Weights of a small GPT-style language model, trained from scratch on English Wikipedia.
Size: 8 layers, width 64, 2 heads of 32 (1 for keys and values), MLP 256 ReLU, vocabulary 2048.
Training: a variant of SOAP for these matrices, 135M tokens, 4137 steps.
Each number is 500 + 50 x the weight over the matrix's rms, rounded and kept within 0 to 999. Layers, rows and columns count from 0. Numbers have three digits each.

# layer 2 MLP down, 64x256, rms 0.201, rows 0-63, columns 192-255
521469668538461567518524569468489480540545508540517486423425418564516576498471499495488523485471506613512462476475483554501518434490553474570488429598559602471526545540417522448442484471473484
441476452498474525442432478502469515522515508525508549441480532550496484471474524502447523515547517458524452509511452461550429503493499518475536532472530527471498432468451413376467554446499452
476465586511481577536513492530511520501425432519581482469517546491507474541544500517401425517508497547528490536431543488437440552568511533503567486386428455472472516554462504580570547526530549
511630518541512430424485443463439570492415504546504569518461516558479616487488539546465480513517520526465426520533536613511505472479466494490445522421529463479468520460539562504527493528563518
489476571493583427401439538461521493498456492472511541485454522538547411430590482546454425567462508516540499374528476495474460519621528509516439444434459540543466506541467453491559492457528452
526464488466567518552491533457454379510525484553477552520394521439449512490538555492506481422436531573512527566572541457477528566378512537512539479605583532539511468424580573502505484451499427
434494433519519490574473508530492424505527503448558596522551454469476497473510548544515454488470582520455454481509534499494475480544576509463548436408482546522515519514507539572559433503495495
496475499431507490626552489510504490470496482562528506485468570428561450493421514525502509514379589465419511486461447539472568481443511605467454496624587369467565462544514472356449535463450512
535571577487490405601434507572426496535512428567504490475427477528577454607414487480475463602439455492497498534565490554550560493572541555528514457531424594463493559524517572531470489493503474
452479527559580530476496560500523429567451477438448470456501548449528441483449441509462469528516488518560519511517513412477479439469513479436477516508533453491545428545544476459583453513507518
474509529563412454465426563409497464434443548534494470499539424501480460552571584464468448436526475526539505521536410427532444549518505520534515484457627491501556463550531493482454453544508532
475545542500483419553600511482537509415443437510461491481506487459532452488541474444448589537548458493519547479499447488508492538496475497561521464499552507443547423408510486498477583481626545
443547520434496509502609506588502548480451582477429455480425543505528447479495458515518541525442557406596509516468515475474520600480479540522499557565482437479453441438477476562483536474441472
459484430489512543526478527369521450477506490398503555498531474501454640447481506605496458477438526454468472566420500460413489398444542579452494460512444432456569599429549494455507505561464583
491489484443536487458584544368454469476412590542573542608472507519478457483516516411481389518540458486523478497515535549451439374534551527473523444468502517458531516452503456558495494453520517
486523580599473519443490441473411633491457558533544582526543447376468513556545527524466471535382423476482453560485499551488495476515479482473441535467542579506462510550467493548452493555442434
563519527501516482531549516504515496518520448485431391583537568597473470536472472488482522528524487530481522562532445456487401491518431533511446480529523482453534514476477470484538438550528539
526494453512482512446549539427382475367484513500439473439486478534474532541539528494493500566562558552480531431600472502495460483494537409482455471349468572540549385441472394479603453543468444
585512524396601347421491430496518537485478493448600533441490537413533519550494499493362459543510484513526462444455431548407486444470535472474400479510446496459535562469462524535494460526509464
588532400484519507508517415519524531502450539454505429535509502540583537613461501518559525547469407537509445460445521586369597454435587489502503451634525568462467522504564486518515522493484480
467488568454431387477418475594476525515577474481483526527461437520425418526424483510475489427506497545505522536483507530531485540540506426526598435401386492498413540564500462386456540505485527
485540380493421507559461565583526500305419523518548485535535498573550471445560542449423395487435559480567523476534545471493439561479453497521514456441416517616448520502653519510478573479455485
585543540506454453475549560474565513451519562560524528483575532471499467544384493472424510648440520481515449452488598506566546400583447472458459459554502488433484444406429587582447533434562543
466495524541463553497480490506409531589460576602484491417508503527456556468494494517656510515548486498507477448379440426591487450456480461480480510431545552507399439491468405452444481447461406
528499469489491392515427495597484511478573523474440494506482438528519514538522428508521515449400555467555561559540548518397623500559478484578483450521472559511582492472478465534486464571540504
524515461514536508516495567446497454536492448586515508573603524421502447506490513508428582553470507537425456434463530448554584501432425501555529519553482391535544442549509509465474529475507476
557555580506515375512514492479556435544437543498518468545569478439461449543574496437484457464448541441594527589529451532562477501572469514471513383523575534500496567407477498476501495436586464
555530407421404449551449557544469524400548426516459461504509541534555562335577471461556429409517463477488466475370579570637473484533426510514514429553391493549489542559480436497517493461515489
464510540476574398502442486556485524564437552520530484506554597485541504519489465521567422511406523446531428503454557508502528539483476520444505509466554501431473440490396499518477478546414434
541455590501596511483459540488498505600572488521560468501475546390476505513432526479458561503493510535545456492534530560535549447490462499489433523628392472482489543594561497427493530552554451
500489615502426491451465488542533500449468519573477451516400527553559443477481521517514473504504446510514498520506400447596458493573539455498617523581572549492436477451432497552461495503581493
496466464438506544520567518544530447414440519392449500400535461452445510485482470519422477458467461480432442447512471427432479539396468483468517516442493482474423575456594466477532458534423509
531529482514454533535520504480549539496610578584558513501583531503558390433480615413576526499514598539443529542541477530450505538460488463529516502507499505532375387470470553478437477514539540
420495482543465407538439501567530500537422522551377537480494493503470455401571587525441466435482618466435553523502546479517466440537471540565533501677543471488522410437463516550396478531477434
530593602487496440497536511548459540475537518526532443548558526594527456462552502498525501566487406532514515562495540593491439469556597516477527533476487520508616567500449501561585550543556485
526491507506630655491607447460495492566511457499515408546558464436454524478517463455458508572475434480584461481490436431543527477536503547448512421486390482498483508515550470487544532479554528
539455584368553574498414444471458527439489558491471504433604490519480575542525433538670459500495487490528472522416583468500548434490424487502535494473532494580510471474479496507501510513438500
484521484483395536548421568491459545470463543454405592610520433506547449560477549529661506516516484492537536416566468502482564604523574516556470506556517472503578394381510492491549481502460543
442432454326505429386537511579466537556550536554401529448536416432574575490645405537496414477615521572488523545506528494466525522504535425485423489563582533498499419477584459497492559560444510
423507437481498577435581457515606524515564537617541436501492427446500477457466484526480539488392506458481463461640459496502640542486571530377463503506556560471488466512499418548514489542518550
459460562502494537485443487489464525417454548500504496393478488576506462623559461506555443521547554510552476522509567557504434574502510524436485468387545585499517484535478440526457482534531439
448448488544505417501474433499433527500596538506483376455473560463591457500515472534553388423438471503497567480459476490435539528581442470621562551484464545475465462563532502492539428458458475
510495479565493566466473437422442525494476516455449560399398483449542521507484483558403438439399524547455487415571488477521591497411440513573504512556544549497378470574380465559485357468476417
521465453583530547495524539491558431589499483515540500572478472468502524492457420465601449489584524509533524423505488568472537619404558555398462438523525487439532498469580531521426513556471456
429444493512511463462567494551576516501488475508480535407488493487473432469477573487517532435406464520417461502578543494409409520515423480507534492431472449461596494509489579549502499509521495
506441391433515538442484515447530503476513489474533369550437479551532551540555456461507551429448522471560484500542433451440521537498514358518461496440457473491499489524504568605497464418471547
632484540517496530427437524526506461512477479443567424521550495532560466460508454456471496550503568398497562459462558477394477417498462422414452564387531576625538504476495383464526499475553534
476489497571529329425438481526480565523497552515448590458487500485576523521469525497406502571475464458404383481466499559528528498524510477505537542459551435503567449461436493442516539405577399
561557465545548598524480468428516618423525608459478563485576521479564482479558513447426488467471521477485535483510527438540530507490552537491568610545562485547562478455485542521577456543505469
521492444550502581472449422486540553452462545556490454384488537503557527588489476452434492529482465477489471431487397476471513577505424507500530477524446528465611460572452462488489495430562522
530561445454566458552409408488524515488449511585516522506516496503480456521449466442529589525436475494477413560445463449569488468487480545557407575619429549514519415507491490537418446550520469
475481475551591448594462521582518530457529472491575523466525470475504506545455442460458519528468467556487585502455508488416542545407368496501525543484554490572407475475510331601628480471522417
473542451466467520457423530450427412539466427462490520532382545569515507349481510540514519500429410454554387516469446497614376606483566555493465471491496430602488568423388554494428478470495429
459439490594486501500594507410516607507437535498525522470457523524519492480509493473533414471542497533590553528539555529411489535550503427469476534474437533485533621407524593497477567496584490
557524564547484405568504416436558629443615479510459540521492411488587521602515525477444441529584498542463406515507467507553485468445547521470490479553501468468467482582518496424528455472492622
524469499581587572461453481420506455520508565417520561491469522556418542410480488480597492589475512455515504486452643488423463433540443546488473525508544511510463477491480555538526465547488521
599448478460467458522555487421504548500578484466531554430531498546553520483519502463475501486531571493463516466497455474432500455552484472477539503528526543487497549468541481458446522542430613
480449647436519452448544513578559491497543552436478518484449512500464483325554494494531580473518572468493578427442571421507536478582415551475549459496543570436518565429472533466618533552460435
513418410559467545527555368453517482547554479484474401488473532524476532621668430424514539478500491568410517470565465506503437517552492509614512451533536602403511433451469504452569512442515538
554473481358464468584480441525547481459564511427547509508472478449441462444391560497457513568530512541568418478475522504462534518608503507539575522588441430472484532609497510456524510497566499
484521464556529639535531553466477442550556442549458471496473444535567534433551458446444448551505587526476568409526462450639521442480510524583464557506486447526527600450478486526449439505545447
553506534553553375553468464540519563590587523519521479461473473478477512500535533484416495560481459496476496485603555571528579596525466393528502570529504502550482599477358507471462464440526386
428546528479520381461508414536500629607493525516542493519520516506523513546481444547516584477502567529529464413555538505486526426445534508501420505576530521506469496514435476618437526479548592
502490500553483472553591491529457514532524513450392541420597395497544538464376558501472524528515497536483398524496528489512508426536558501576522562582534402480500614527550481494454488462530482